config.toml
num_hidden_layers = 12
hidden_size = 320
num_attention_heads = 5
num_key_value_heads = 5
head_dim = 64
intermediate_size = 640
vocab_size = 8192
hidden_act = "swiglu"
norm = "rmsnorm"
norm_place = "pre"
norm_eps = 1e-06
positions = "rope"
rope_theta = 10000.0
rope_fraction = 1.0
qk_norm = false
attn_scale = 0.125
bias = "none"
tie_word_embeddings = false
parallel_block = false
init = "normal"
init_std_qkv = 0.0292
init_std_o = 0.0
init_std_up = 0.0292
init_std_down = 0.0
optimizer = "muon"
learning_rate = 0.00209
lr_mult_o = 3.0
beta1 = 0.95
lr_head = 0.00946
warmup_steps = 200
schedule = "wsd"
decay_fraction = 0.851
decay_shape = "cos"
final_lr_fraction = 0.0
batch_tokens = 131072
max_seq_len = 256
doc_mask = true
train_tokens = 646500000
max_steps = 4933
dataset = "wikipedia_en"
Each number is 500 + 40 x the weight over its row's rms, rounded and kept within 0 to 999. Layers, rows and columns count from 0. Numbers have three digits each. The size before them is the row's rms in percent of the matrix's.

# layer 9 attention value, 320x320, rms 0.0842, rows 302-319, columns 160-319
094:486559582472462472518463468456540492523545531459445535430513597464517428485424492460498522533528515523608515543541432476492502435483479452500472485505503475529511434494499508489474515472497499454464476541536519474461558544519499519464482517452515435441524569516538434441438495542479620497435492444440494570507479473487534467491435558505482484530503483532538566531565482458438495498530554532517600476500511502545465477542467419473550447525516505517535474517429511539521509476516550
088:477513493530562491549509471484488521468499446495530489500551506492574499491508514519513557500578500508548516475549553481504545512477499534528466539413500467459464467504497508523472521532558589492472559425460475535501497454482492494461481484512506516597523441519458501564489516492507492528477595481468465497501564497541528509486471432492539463458488452498428507534468524505528508538489452484544583474461465478525487612484472538505510497440453484541470450573494506479440446474451458
104:406505482494503462477452429493488492551531515368471483570506448525498469547449495417511548461526524475450521458572497433472459398584516470528473564519492467530532455487469457478517507512542470502480543558554527554472491611477490468420475513465587534512490518517472481491515507462520578508545495457506445514472519472473519533514422505545462481569500509473489490500529568612492501569495558515482468436454478548541463519546553481530549515449468456539530494485531468427438437437402504
094:517529543514472509474510409586486462450476534452453447523635496461471491483474537438516487443488493526458453526566510528486467513471521516573490523469506487439462496479488519421523454547513528495529448532485538463444442548479518514496556508446519487525429478487539504482514472494522511549483553516562460466488591501494615526515564514474460547449429539542513508472526553518519483489522528558495422467481454530547470425526548454490515552483470429505533518526461563436538519517553522
092:511510501493492546452585473525515452499537508520544528515466449522550549482486540456459581410606535455536501423516556452468544473479498507483485486597553409461514503414549460468517445509459477488468628518498479526497531470429472422486542479514508465477503422542433571496497461504554426495472487519499538496562537421492455499509525497493466574465546508503521528504534532463441572530480469549539477438480515529550499501510508481514565534436501518473541427509402492457514502437501565
095:523497546487488535395538499511534524534547531535492502517399488514509478460447564507431533438537513558555465458508524498462532480484508531513563507554516462537484447472530488457544415452601495488515517526517495495623466488519547519428585517491424528538492534530524504457541519517549495489508561527595463549403501409446460487554554430506565529478475528543488473448460545506499557411525540515512525530458449510487518533453536444514465548450496513427602511538566508509516440545498471
093:417491453490470551486445467499454539567531452527469508505508511440432539479499524459552517486573431442537497527486513501449508464539530474498429526518537475491577457557474539485500490593507516453476522508509521508477484500526506498468529486508515407533449406438554574478496504444564486506512510478427473501444475555533578499503436470505485506473475470513464476468484506505452499562491568494452581496491572495479483504559467508483543562526495546539518476580522498479509466458511513
089:524521511586515428509493468524468552474604566507537430469547536451578450541457531482494537398505455582536495482492456552475471522501441526525488502518485518464511501431455493448466403554503431512475524507525548509478476528509506429550549493506430533443504494447479503494528521545563476563521502518471475458461496535487500454514455483462524498460499540475582478502504512505534520450533474495482574457496445528506446544466550475518544475612469500502455484584487524544580476489538521
092:468522490531456472376515561587510555548545550480466459491518502486532504546485549471498519500517461495553519469513495497535520472528460491490502455390372459511443470509521485574529522546498527504501588507525489548534529493522421493427521463526589464504490509417423472491499516473393498558533522459462444490495516516434467468479471448491455485435459445528460420488473506503493508479457540452419429562454542501491494434526509549510470447512537546498494496488456444439504578462465546
096:475543524542555453548520529529488485447449551502515475552555558480525488520464478487509464511488580545515518535587532532464478507534493468500554513533457542455455466494502512474489455513483457503461502474494477552472515504501515463512501408427489441496512523454551489549494505478534480541470452525516495543474475440500504446508515427465557472530434559471458458444529516523442429503528495494539522556440536491585478465544443551514518434433528495501539538615537539562494516496528490
092:521495477480516537470492459520507544496523453518478498524486492518569532515524562524522509499484451559451476514524534502549477518512451522519532527535464477506470526465475534462494613486483613593494488490564496482472432541447484493448497570518569565511594486492464567478494478498491444552457488459467555464500489552527474497509457465467509446424497484591509482507483525465543510545472511488442484476558561521524511468520517640511469481533473485536494531465520516542470533544464573
094:537574478466488482536491473551455457473499473471496547471492501468507546483469554535461433425478525571560525483542479403501460492493479509521497498470513593504485484566525543483529484503430494493490523488458496513512488435415504466501432505538512463531491503581511463484471479575546458466490469456458527504498547525499532438492491547527564493549531555478469507437514486438526487495527514563505521489497544631541580482561480471511457483480541464494493433505495501584500510501530416
086:527533510480531441435534453470470447492553537508481454589542530442488550457484416561511554428513542493525528482495475550506487607443554536528464494533463454544491503466533443577405457537509555499490564483458501486528510511563485515408579504516464579492513511490497470503548447516511511567522513484474584547469470499487504472550440491471426526417514528542513488550597562496460488516460580474476501469480515531417500438522456515489454460476541491461488486565515495551499539560476537
096:507478547538535504611519519476586548477534504526450508527518462409541483491503500410499542528467490469443507544514421542449339514502487375471481401484554513489535540477560533515490528520536547516539515444557533489548521539498499487425508489493553473480540497526472524574515530491476520484473540432405535427501512504519504476532597519478494530551591579531524509483465493526481385566474514453481475496486508500532520600550499468489455500535512416480458465511497499487490482569558501
097:473501429430472482545485477565466502621467459525518463475539577570420489521544509496504496463506517478487508505519514453558427494473522429484532467522485471496490488508421483501510493505445434491527496509467488426470505472482565597509540523531480506547485462446488535422475501506508463568584482526493544515465531513483525488457521552466587455566448496447450453480550529497478473537473432531569564472512484524496404515468481505465540598507497514494516456484588457481517530523547511
091:494475460494438479517492561494530489519521465529510482414532551471516523494557472510553489524467471505454507442487478565424560516389474486535549550474523528481537459519446509443438468497524492497490407475475554387482476561487574463518540467487501450516510498469524510486542482530548480538551545450453476465473514440540481489455583546506517502530507550443527498519531526512466557561543523520542480484543431527506509503467475563501423459422481510502453554554512497532510438480564534
089:455545533464542485448525476511432490462491471522487517497509433476455486461524476450488546487515496488496491469502499541509447464477494493438436522466509535483499596420476484506527482479568504491592471496451526484432456477440523524436470526503445430537474408486575451447486457481526562519507474514510509504480454544499577475471513572465600478491449576530510447495417483499515446560453547520512469473503449437513411553516507400562502506530590482540519535525599507478443426512497525
100:551490477387486538524519493483443547493522445454532503502504564480442477508429515506532508454463487476530527411522500459480520521573554541530557468470498444506528513514510489533497521553389442409577503482615490460525556521458456500577525506459508509520494492487537504467536426608563416515528548515573503536493521540520517554505490516486498489477532505503495416459547493518482517529576459498504586543494500549518473466480488579500540551513529498467526435519500476499480542495529466
# layer 9 attention output (transposed), 320x320, rms 0.218, rows 302-319, columns 160-319
098:465464499550577462493515504439510550479436496517464518499513538445478471508516497465555545485465483519490527510576506529514498488525473432505517511529493507425457453504537503477510539542528481531496526510500464525431487530470502539506438494515569508482499596525469440537490485536487570481544479523525513523496446509567573534484560555486480508513444496465495485500488525502464448508450541451500589487549493484509456568497440503326490468490450446507446484505495509462383507480508476
088:510522482521542537490452480433437494519584524517568515504497468450550431494475446527547515496488422517487494511492470539407500513493495554458501503465528496560481512488495471566530496505497475486453470482513538494554540500355497505461489452493537476523558519489419481489533492534544514485574539483515525492473492504485451481532517467445526489507571486491479483471506510500551442435476532533455516484468496501506533475503464477611490568409542435504479549497554533530484586499518532
104:485522456491493509515529498501426549506522433519487525540504413438467471408505524514417529515502428439503507503446464441441547523409454450457585523509515481462443563540519509480458582462542491529535596478482512542393591559538520496458426530493543517467538581485475469499482534481491515493472490461473513532476503518512558575479517511493529509492564532558457476489532452522480471456555550456456491507486499481489504534462497479439495524438540480563466521542522518448547582479406547
096:527486458507459513490578576507482547518526454518499500481430438485540450463539501453541504494489502522527427519533498511521460561527486497499536518564492562467515522529546538440514491508549481553552569499527565438443470515473500539537445479499460529515483460388514520510530472451474495501449505540472497423496535554562419530495455578471526560617504576512520534470477471439471537478540514557489526458544448480503425483535517460420464503464523506533506544497458506498528451522520477
094:522531412509499486540510550553519563558528490506573525473461497546474439480540572488440453520503508598476502533460461470452511491434482480469516459504443526496501516526496441569512415562466488514465544468484555538456508505493424558546522500509418541432528504491448515516520460502443548558539536458509477474506495497462493520516425502514491504461417639429514476477613466438481488389481516477476502464510515461570513482486515474491514553463477528460522406522521448444542585486443537
096:470430486544491458508546505508494563488484511482574485480503492529508440510594527495467483511518502493483445444520497538507576480474532424496514537485466489498575509552482418511541511481539487448494523505467502531544606417559463492539441472469404515527406493437483536490482494500517554487443476482548509441482545527530407545461500502543506479482438512435482562504541526432553491496535463475476492478539485486524504482561504512539552511493465551404522476470496431468422485411485435
096:457529501509476482538509586472547527556473513551546459476490421480490432527478501482521491493419438570482523519494540587545490540477492500569566520448486512536472475530524489484475549488481513515522551462476544507461497487483477495521500459491491460517521481467504455565450524510490553530464537473552527609411497550479578515524450495554536480489477509540436419523483504565497536443518469484492522453503513465457456566521447520517452505458470424456444463482501574451558560559432491
089:487522461525557468489486464478484494468456581551485441515542455516464462568578540492466502565393500539464442519520484541462452558513454549526484525563412475414462507479514458497532532500493551596464482434527450556491426552486528489549467491389506500503463508476468550501477491514549526464489450525457503509514507452535475473545455494555503492445446445545512484547457468466492463516536462544474479515527479539540466520515481503641461493488534541594487513468423478431527517456505463
089:482456499545453448522475411498458607586490512491509512506518531514471549462480519514471532479476575527467524584510538539498561463369474501422445533498400507557456556528431534544556458472519578444502491535481513478459549508484489573563573474476510545481535506524424507521497474513510545543483555435417529538521540512471608543506513423527458519478495513491524502426545529545477459525469487562466485558459523544498521481510542491485375451499471496476474453466471533566599491466485524
095:506474495494452464427517528498504494491588490454518497511517530512423505523566438534470520487526540442454523522553520493528428463459559471488501569558521510488554443545494504502490566524442497439525520533522530552444544489433487444434517437433428605475465551469508528451506499530499459490507503495426497505461521531495517451477408572508541505519545547428524501506493443514486510470500456445480506476493527532549551602560466419448458474603543541508495497510443503469419510500515478
094:536595519483522491472497493544459484489567517493521515490502515492434535482443513505547494550528509447514433537520481437501481509478521389433521508420535486606472590502514508551562496475466560536551515472469500541493488530469475490507496444550487540549483464536479470505472544514495510481471460477500451517512539552491486456509540430497437530478585521543459454443483502620451482528519529564552518457450541489489529512568546464455465478412515545473476481510580473458524498506514467
098:493490543460506504471517543527396482443514468490537516506471547547482543552545466474536453534481459458534508481538482439559448528516522486533464485505541502456474451517476483502589498526491491471566543582558485500475500479493455498493457457476512501434576497485482523454471519511579503590539562506525493457470520456378485528555507467569487514494453501436446493472443523523422582516424459479529509481550491566507516545502545541531456453493463494493531523552418468473534544501523517
088:404448493533539513487443465491568619539585461495509497477516485559495454570527484504518412533489505553480529487537558514452462476461476465500504505475459499483532512522463498511476456529519501443469434522473503510456545490497487507501424478490499521490521454480491508455526519588487421524505493524480508547518538541536524466499507484531534551478449510524483451486506588518464498490531490510449495493442586467495496569529503512447465489490461570473548487405508467424452437452502518
097:440546552541536518482527514465510512571580504544576440571570533502473529534522424513545454457491480537473469470501459524454463439490452556464445523477506457532485492574506486468493523517506473509505522520494465564493464529521575440487474470469485577493574405455505492595478499544463488442478531583494574504518422502479481526518543435429448496448508484499548502514567440485449463512509471524516530515558476503481481497516496495397513525546467490523492499528445542498516526491519514
098:500473501424523483456509485491493488459547477469496473477474414470478473476460468489496591530467479522532517366511462554498546471521489550542474478458532520444492535451490600552584553486524485488540502507432452518453474477458478495536551490477462457483521493461553628470476461480506475547512520556529547504528497505536573508474495544548532533460485599507549467506525507469539560494495452445477521451482497576536456517504518439495456485479536473515501454526476486508511508545490414
091:536510506442493549479489609497517561508554533500449475488498460522532501513533544551456576508458507485527544473500534409550470480544467563551486464495460464625462531464515454434477487517541501520469460546524465583461480534532489417538492482460562444489542588517513597493487506476443471455474501495502504505473508477525449493468542482486488485505517487563518508527452539494473435462538561461531474495584558494522514456461475443529558489520467491458494445517605583450513458484459542
090:413518531495485459529555435465490537500522499542517446516516509521555451541508479484495531464467472528445516475483485521563522474492562443605460524497530512490516495483511569433504562481563533534502499537497489488516496548556484520455523494453487445419456497418521503495498538471509526597472503481531438465415554472550476487442517535441469550521501559558490472506539539494430506468533507519510473419460465520454424481568441488419460581524529522537524508531443517495490483577545491
097:563524459405370462513547447548481433505445440555561461499450406599497440481477451457509512483507539511501494488554518557440461480518441434555523525529477495444462552539533549532480526558493466464490456486541475503484495454517479512484476515503476496566546480469476466396554478497440523528527530482448454508552520518461512511498359470474469475423499549444513496521513492412457504523563502427501492563479501503477471526469558549529472481449530461432481509442549534521536433512510444
# layer 9 MLP gate, 640x320, rms 0.0766, rows 0-17, columns 160-319
102:534550550475455532591521510507538502550488464552483448492454471549523502551493555499434557460501556513530506451515483515433511521556534480508495545497508486491604523537505616472466484537427572436523490525529540498544453540577513567527475535475567488494526517468587550471451474582433559473423476498519500479480478509536504468496459505475456471514495441526535493573561547494488473534524524517537509514521579438521469486530510455502509459464481498471526480498468497547562473506514488
105:401474486503390519532482511499521519483424489504447524521454597537536482553413509490516512487482482526513461479499512532528508565504521479480482468502437523560588497520480520506503517486574413506516551520488499501500464582505497562493451539502461428497496545513496458510476482412457408436592532530443518506536440513575552553550541509488497433495488445471466495469473565467464463527514515536516461428510512607533457483459422493458520570515447510506517525547436504509466526529489522
097:478484545516488481445535532545520515508451542529484478483455477489416502503548540480565513469493567517481476544535544492475502521586552533513526478504478535502494491542523444504459540536556454544557518493459501448498574456551476482522507513485528447494519498469548577561497578505420528501459480492624452533524456581495556481422615499539507514481504479549504499483513553493501519540532456508574425532549473469558421547501512420535574525414491465535508475475461500496477485480496461
092:522501484535550441488527486519525558540475424493498524502554566437488453564455452460450420499551488513520452531435551537438559454418468477543543519499441414574472437480453530519575512499478509486478463483532455440460465456562556506471464544486462520463495550494519486499434529549509468524406454516611471528503498550445441494511556561486513464520529453529526479473418503546505491476545496553527408546524433444553501519451555488439433503480474485502495535499485454542488463467554525
102:493506438523494545499510446469497534473580591495503470504557485478429488427519479475555541476502497551544486492467440438530502498522515528529472450489458490554584547593543556474473486410451485529459454546574460510468503507487479522503411488422501487525433466506549398500543523568500594468521464522566514555504497408538479513352428549535514539473515507470529477517513498546471459550561520507581523528518480448497501472509488506496544491519498507506533483546498535456461536523494494
099:521487424496555493508578506509458486450501507477479506504462454511535498463551498489468515495501529457536486531481467491525525538519480505441513552581504461430487551460474516544530518523472464479559470480517512442446515527542482508495499484431553510555433508482521598471478516479513470522552501486441466533555539588468503481510479480492515388433442432499500528502456525503432521509515535481511414504566566498522486501447610517520571453444539420447484505455481578516487449474534419
097:505467518468478520507579486516505543551540481453516489528441411595505528525490448503407524456468550472524513488517452512530506527433470535497495517598500517537499468501506498535513555485480509466491461475513476555556498505506513506518529520496504519516537423438549512562486547555485442484507453527552552575560503396486474515565489533463539518466525371530550470431503496505543503488539445530550487390511520452443496548485583496403511495449476501468463466548426578465468426527476504
105:524397464535503521510481477529431485465473476556477523506533488487428542515522505553524578526487490511489501485536493542521539434474564541475497429540541498449526510420543489534485514505547490466487453447536456483521453532433474417452484466461494482485458473442459518508517554490492398474501529558577518457505477492481531513493532475489592521466496528474493548473490499515400473414506502584561561515535438472542461449503481456515464522515493505429530478501450457484503468524470519
095:489510562466497550470458510527479436439514465471500451534500493431471530490437492505573503566555503510486507509518513490457536472517497509473496468460555514580501512503514494543537600473463489483499498473560508495489536454466580508590530459473498480489459406524478514495456523546469531461486578554519456489432509478547551518489464510485418509476503488607486499503489496515489490464581470485495501568507556507459452510474525479513551470500459533508513470484525587462516481592447446
095:489572404504520580499502515504498428584429479471527490496499525537466456473544475524522478553533488497449441536485469504510398499476431440518475442536495550508535509493498499523484477507499512493489573547476523540441495452469499490490575572472450498467486466492406467498435549530504492543539490507566485529493472512522441439478601521583507549484422494556432515505490484538524400553468537522500453556582411506521470512548457425573454506508523500475455512478497546513490494454504610
107:527459586460539520492554521554495489527515481485444427552515474524526491598471424541477570493498558511478509539468529521490565547484488494545511434473496489542470478462477457552473569547446482485466495472449516485501466560397501490510515479421449490593496511541518448498509520486521480486533575560477575448501480456510529490511575444518466487470527534544531479585557425479519532480475443525506495487494446496453464527495454480471508569531475473485521517498520550509474462502486449
107:477506486506542533527469521559541428541457522434520511515499531448440472453491459506526507474511445460499535491502504521496503481496598352574532442560434512590533559502502512454505443552490521486516499504507482490460449542490460519516427435473449516534455444482492480570447484486501509532429449498583548444527415481543496456511530505546574482520515458435538508506533528523415529393522476516485456479462478402512486497544492550586487451538472547475478491491437535421466437511480476
098:534513465529530522477413486510509524495549492447461551540543535471552503466494534521595536521481425451438446486447538548420477513515460534542525522495486520486438508544455491488447449503468532475429546457489488518484474578562530527524490479403456439525497439479534496520537468515457513492514593496449471505511550514557550562538496515522450489484517502562458503496543531538504491472536485556555567441512466557552485554550414507435462517508502516457580564506448502519536464512473542
105:442537502474503546575486487516473487519501437475498515469493532531482514492468552537553501457576527520545483501491434425506467485493506517543414459466454562493491445465518412458535427428513497546538521546578510470497463534525582464520460558495513508451495489473546540520472508506523498549470475508474476453558479480514515471446493517561513512541527547536447440473538458467509488520510497560500489502496537571516497517421522485536379504535553503523523473484519496500534499518462525
097:540515464437521466492523484561442460511524425507495524537509456457517415434526486497483518444463551557512609536507560450538580571479532536513529498478487429471505483556496484464558519430559464552448511594528481488550514561499530505479477514459477540514484541468486553512457538551495508532480553540456438599507575569507458493453467445424453419527498514535506510461518552487527464506498478493472502529545493547443481521440502579417569470470552420506555517528529521511528453533442482
098:509420471524522572520536471471517471495472540507486458453469451517475578563478436585422532480439538486520458496593484541567481468492499511504459493554518523456553489512480531501485490513512530486528455519505576503518431574525496550528531545514522486564535536542476454524497542485478560444434512471500420452477443481463518511448436466451537520449479469501457461524447524511496535413549520454506530568498460502462518559529507486610515537615478474514500527440479460417500434531504526
107:486511459469533439545484493514472540484597500413555466548507493489452505479503535551513507501432459443561530492465547571408545493539498535503505426516535483535504521453405543452542541479530539516514463500446468533468479522483550489476482477516456526456522535466538461404535599444509432501596472475512437505496418483446432539457452538491481439531489471558444600455517434483480524526530526482529517445460519487588471499513533505491507438557453500436493521460468537503511482484498549
103:464567511430456535501465478490518510491471523526455463550492382449588540570498523490495552489511548535464472530502470529515484512558545528585509498540449443479573550533485454525547553434516480530524448510558466507518488480493466503491506578498452589483457486547516480538459375516450471490487530497528497491486481541480582579547514520506501434496485541458492455467515520527449456424451521511470529458532491518450497457526533522543501512534513486481483499513513520469573528567501498
# layer 9 MLP up, 640x320, rms 0.082, rows 0-16, columns 160-319
106:496478515504532449510534573533481446473438488484465557534400518494485455511518535508430447579490529437524467467539565408543491494499514498485505546504593537482461523507586436551523369439546466520569551501526493500500492570510468491512496549516523508530483561491447499494455522507447509516498524414544515557565559506492446538530432463535495512491450492509488462413524516551514522521407513477532509487539571546548577583528555470425487456506539524442510523540473574474506532462519462
104:524506569598494520486377468491516460471529505516485462494474534543555581492502471560494453525582488534466491426489500559405624486530521443539563499485457517523564487489450526504507525496470502510528565515490446458472434543447449527479455548495564473542512482551456554467540505420445496534490529492519477494486494511447469583469513521454481512544552541500508519513514534466495502534526501517548511481544483565452523461438497499530498439500438432513529528538580483494529529503510494
102:483575503466449543491500545484504473536558465471532560514481508470479445475589496517455480462491521461472541475553479502420502547547526496560605443518509495566462460492503483528454437504490525547530402481556425505468497461506480555530523538559509471474469472512581503580472521493488524499524487394551476456450465521482538532446505527520483476503479521495539528432447504519522494531563562451549528513470463477432522472502533492535472582513518423491540448519478528488496550544470554
094:491499509508546460567426494467534534497550505523517498511551538481482431543577514485469530504516525481459497538548463484544521452531506464490555432563564511526547535505514480562478484480485543523442504412493495540493549480509486510546476514435504551518455492539505469453507462549446562447434443535457563463515522407475378520474500518498445502546552521539536485604479479516599428493569503483408477591456486481504469489507568494536480533482462509528526532449547462462566534538477502
104:476505528579522523506590493558478506578536485473531531465497387499527487520567481522512490516459464421612531472584563461482515550492431487486515538458513510442527509477552537549498535506435437543491549449453467492516544528553418444493450531446460486513531558479538433506505532560514424470506451562470463516482545548372514517476500415509488462552466522519506438541440497492498513525514484520541516541497481517483476546486531544432461491507465529541581506427546496487552477513494467
102:519491516430483529464508464503569515533523494458508499448516554502462522501541528515546548526462492475470518488541527499450568456520531571541528455447506503580577499471583463431493550506529484580459486570598508562502524516518500501482498500498419464567444488511533471532549456478519496466536464405475544525482458444504473532486515561473536555554527499568498462527508529540497451564518518451475481499471477483506472449531436477524547612487531584485476511457439513510458494459485536
102:521468463516496495486506482531482466452474420512530450566459445566530533499479527541587503478505537464459508510530493504424506419541463509508483480407490429494485477497427498506529479503564540492450577485501461464507532505456538443504543550438462483525530457560480478483477507532525531482431560492505557513444412502475545550491525562489533556478428478493473488423552431490431536491507457505527486486506463556448521522509574579551519455498437534536482551469486448477525461465518492
103:477571462495509483475410502520459508488534501568507481473453530558423521454383542479474553489450503583489484480481476498502556482516573532493454501509428502480456557475498509539474469575506485558407489507516501515523432519458531499526457505419512490525492505481481526496383403542547496514496492525490548521467469418496516523547528462537517513527484571501512543552467519470521455521494454477518464515417512477551564535497517513536489485502441444518474466507455510575503486514556487
100:507531506476468458483416500505512535511437493524445494521520476467582503528418435523469497491506471622515531496522523478493482512524476517518549486542492544454499425468503488478455505505487499430544561593441519502517470473486498411530464454514493472497531550520467493480498514462509512422473423470460489537529463452503457519496480531622522467512492527493491545471512478507523475417487504473493452544527460487469545511481518519508514482552531497526522528455452477506448503481473533
100:501482545439549527466469522451533457588502472489553495490444467494528500527499444481479545556448530451493507526536491497535518543498618407564522478477557538574464548487509499554459469506569492556489441549446550435440461534525495539477483508575456523539560537514507531545431486494463523505513589520526458467455500478510499437497499461449453508550450499495438515478549506486418482415490502502533489473497442463509547532472443476462442471566526471434484525501473534488464425474488451
107:532501569485500512610556547499536478472478557502572508459471489498493470450502532456485477484553472402476556479517518533542444459497595441502508486513534491513537492572547462548521568535528454482536459531481483538500430494447513482448468482512524416526555465434519553496578470469532527452515444527441548540484489532464486492460545452540522509487466575464475490448476515544483430539486501501497491529483479548461529391526470520495473531467472515556500446503550437497434475506511487
102:493495480545519555465528526492609502546528483433600491518547435512430496570497495525497500561516541522521561523491536527455530454523462506564498501463526538580462448484543505506515496474443544511527485495501448500457568501486514495523504466546510456536550535492463475509453546495507534453550432534463541449427452554467512527452506418460460479490542438488462540480368520469589467475484494451525539485524546416528486483511503449496453425525554549566443513568518541460443495407486501
100:513552537483482531441481459536502508545539452574459552536534491527515477497509465513581526518506466468521506489459519546544536431505476502504474503503507501459462486552411501529549503540475506523466498497515452536519463477473404477490518441509464526447514510368524504532461421527536445565497487495506487479608517485475468547490424496518464503532530469526460494503496473488547490505508510529382538479561495511560560530499472499530506498521515496478563413536460486467507450564517497
102:508454476466535520536481549475537565472503561470543485534482456469557526491581393441547562444540511528511462466551481431494464571431546514428490478533538424502505537537432500394447428478425570487488510514463529434512481483468501568496527482489537559463529517509449526492455517484407495549475495499469490434518506483525419571513527462483461525479553523448478448566408523418515508539564503504462531493515502508461466499478511523556492498535517463483542485522505520481525432445527454
093:501453470552502539485507540498542465590520476503572470489500480462457587510557446544523530511534477537450501487468461492579511522468485504454469397432517448565471509490563502508495531594446485518504491495526512408455515492490456462497470440522532518525488499493505457506476480410565498488562459460485510533507481440540459474450513532536493522519459520483438478520469461587541507523454555540546567495493464522527483445503486509514543512569462536599491519484447439564480493567505504
097:516505446551519449476553536477406457524528523444480474515493507532475487504509541470465497530573518486460546465558471558526508465451510517531497471409528469525509497462478509487503527498491454454398507524522450531493505482524464504427529471522503448463554518487517485584486525564509474524489483497489436505499526496502507504501526541506534474520468571517482446519517558456522473462505538555481536463551494601576478497460553431470462550482484556472499531541507410525507510534530448
096:572480445468495446489496527500572535547475540472500510485500486497444444497499472526508434547488535500500560527558487507530460467518495594458474450448477446457484505577499469498490452546475621475503418545584536494433487486499379493484561448541535468569468497481517567489472476494507478544538430600496536478467505521486480459484524475494464458460513550502528504556542480581496468495572444529498497441463451524515485516452548439542482502480509502481513525454531478516538421442567536
# layer 9 MLP down (transposed), 640x320, rms 0.079, rows 0-16, columns 160-319
102:467489461477447480464537415585497488456525496510545478549464510465442477448490488524485515551489470520523493550482554577453459518515498478526532537514432477503512505463474472461510508533520530508444535415476458500539450518498528509499614560528458543512476499501465382513400509455516571529503451438457461507440510504443498519441494498449508511486440453458505489489501432509549473484515553469488541478567530500453525498459499610383532528460545503469465490417542478487517537508499521
109:509488454434460479535524503540537440502537524481499550427402465524566542436468543593573473436487562464560511436440493466475451451457511447567575512492503487513559535551447484504526502471460481494512522488519473462566495497527506481524533444513550482529549519473515516454530521464421473509503454518477472475500469536508456563527487484482537504531438389491528473497479534471466469489520437590556463460590464528533495461413498565518505509546570494502462517524512483543501468531493536
105:453524509439515492535461548485550515435523491543529470497491561480495502524444520526474448458480503499593524488480545506487547470435460453495559459546531561470515498465482472471595452583508500535599514540573476510469523469546505548460475461481548466482571551530477577501491397463442603456523485557483472506542511529551474519491526503486550459498498628470452524542544476495534479393457452514486485534496512480445518514562486575559483505560560437556534575495495561475513481456422463
095:580522457525437508584470538473554437492474454559449485502453443497469439491459572501445513517485459478509511458526531489533470547447590504452523476491494456442520524481472599500447484459528522541474470543513455467492540478543509472489509489501469468543536571489523473444484492486523505487491538462535463449499422474506481517495539477463504522519521458576442519479504563491474497540502449478549444512518512447484448484444515451601437488449496558527511527489506464575485484480524499
099:489529427494488551498575527501506501566523468407550472478551536493521499574533513564502602524544517500491465523531553523503459476500490484450466525461490468438487487424483496469511448536517495464479515533485520445505503565594498499517464468540548540551529513535418522491474559467461450566498501529555443443476514553501473461453518471440533512531455593445523513480436492490458532523470483470574522463498499510514535505498422432487501515532532462552527468477459498559491516521516476
098:543482519454512482511434561386478474535434486462470517508521507496493505493515429470446490488393478501493443539527508483522545465491535494507498558437454497547479507579501484488488419451519450459488580513497550469557470474497474377475388511442435531492490521503435540576478570488511508508448566565553481444449516497522503488509527510480495578466479478431519477522534488470542533442495492479541524496478450509525470496515489429577515475535467525567473504453515494481478517542572528
094:519519522499513466482456501439518530507516500464471607524488446460522504569462498474495537464491517545594453489485534545487506486431488477462492443552549472523535543523504475517515494578481491543524482562530485479486463515485569559503394511512485494514500417473454539476525536514395506517501541446453497475539542531486465454455468519516585557541546485536502480485490477502536540474527450522477475452422572423498564521493430513548457492539545498420447447515537498482480594478645480
109:493420509521441502509462479488456468390553483462506488488520520472492442496437484470510533513490487577498562544473530512454497491506420471488419533425523535461445497447568458498523463445428497461507501503533511506504559536552486567521466429438460497481481437460472531512486470464512422535484548476465471562459469445504541523504510518527562497521556512566513521537450451500466500515519481483539506461438516499510421468547578579440531536504516491543526411456469504476494462458471414
104:491477533418492577456516414492495460573512497530505436485477404449507529473576573388498391494459476498510525467524499441568482466479541457487476491530481471566454509536536497475441473486501527500472546560436436509522485510508440558581525501451483556531542574445507491452526532484471514391528495485500457485427533538473487419536464484559512503462531519517517467482500490562491523546497535507456499584503522561555468384477532542537455548497566500572496556432480448497494524471486503
099:452485518492496539542530531535491507495523484497492485445527485497412493488510496464543470514482550460509453454512563518499514536533520568509582576553483460483447486492462489422505512487412548494476462505443491396526503500499473478543459563410556519460547542517509452483522479539497452363478447430450503444490564400471481447486480498513480443532445438579550469525434498562588483467549487512438568547494544515498477484481474430488545506547463503493501494464489467529462521452493519
103:499513474521455525516533406476519481444497480493461462524527467522555561479539563475450535578503441484493504497543477550464467570540539516525520429561460438458572427573533513443564454508480522520506475480487561445506484507419552566481467454520486493478503471502524563508526488481419509387480583544439480591517566450552538465460474437465438547523493560460464436466425450513530531501496547452517480493483520567441488439460508518401442490503549547481484513493458533473553418471487564
103:584582534565523551456488460461504535500502588396463521503504510458495473476523503505494472532488490509505501463402519495456506465537444465528509435501539517479439505558445527474558478532536456572501418587506525480521545459573536510549519491430551478509511515434442428544542527440557495488517519480487481495561493465439497545495466479454461529459446521530533561489511516465529505485433468514550502463437494514516577510531498496470395424533527456448464501572422474489510510466484512
097:495517497541406525477524514521492457491564558499533484491548562528447470504470582557451591489551495562461514449503494467461464507594503549531424542499539517506510440483473521484494500475478506526492459453496523486497493483604428470499515533442493510481457436510447415510555596518469587487427554457577465502478576531527457511475530536501468454570522518487461508614489532511461572478566571554493576482523437497602514485431442539549524472474513535523437501526504502491467515482518522
100:486434487530542591500468487491540501555503544500566519485482482511497483539478517593516542445546484501481534507485519528569581521532549540564531507513521463416495525495543509433478451477541506473452545451489458453498523467548511515513535428455472499444527533476468484479497500498519483477478456503473426530477460537472557548590515496462507540486513534542489470563517468572496534505469534515488552500422508601482467513526509559362545479494460395439486484514485524486485475470535528
094:475589520545573462479468465502551524537567496448545535475465510506465557450446499439520470517520535515505483469523477451554534545445472530547495464467455516544474530500346517498580494542493456480437485483503444459452504540469473444552531451539493470505545511525551525487507474551580453486529499500514531477553470458518470556448518473458546507481487556533424499483527446454523521482462499528486469488467474466466521494520509512553507567502521471552506564529499453454538521469462454
103:413569501541479481467463484525501491547536502474522505441475463491524474452523514572513532538539430563540484530480497427462458509509474500480518512426473555467495501452452454506480468544519457524570465502530492525489557472526466486501508430433468577525504463483573517466460550550488505551521473518528514485530500483501498451430456458486540529475501504524439558525487518450463517520438458470460473528489508448513537523534482521444530491508454395410523600523471492485450515544552521
099:419562516469498479527516413494504512479512523482521453545479434498433462453503523501470467512469504568580465522548491464463551458437494531508426486503546445496383506457462532464477505488501416479520510391426494439516441517579399483451520501482428500521494484555479523441516474523507450504495475528485484547525421508505528580573548546533504437428478467557539503475548521503560456501457530451526480574496482469533507532460558475439522471438530490500520473477528517482485475558486478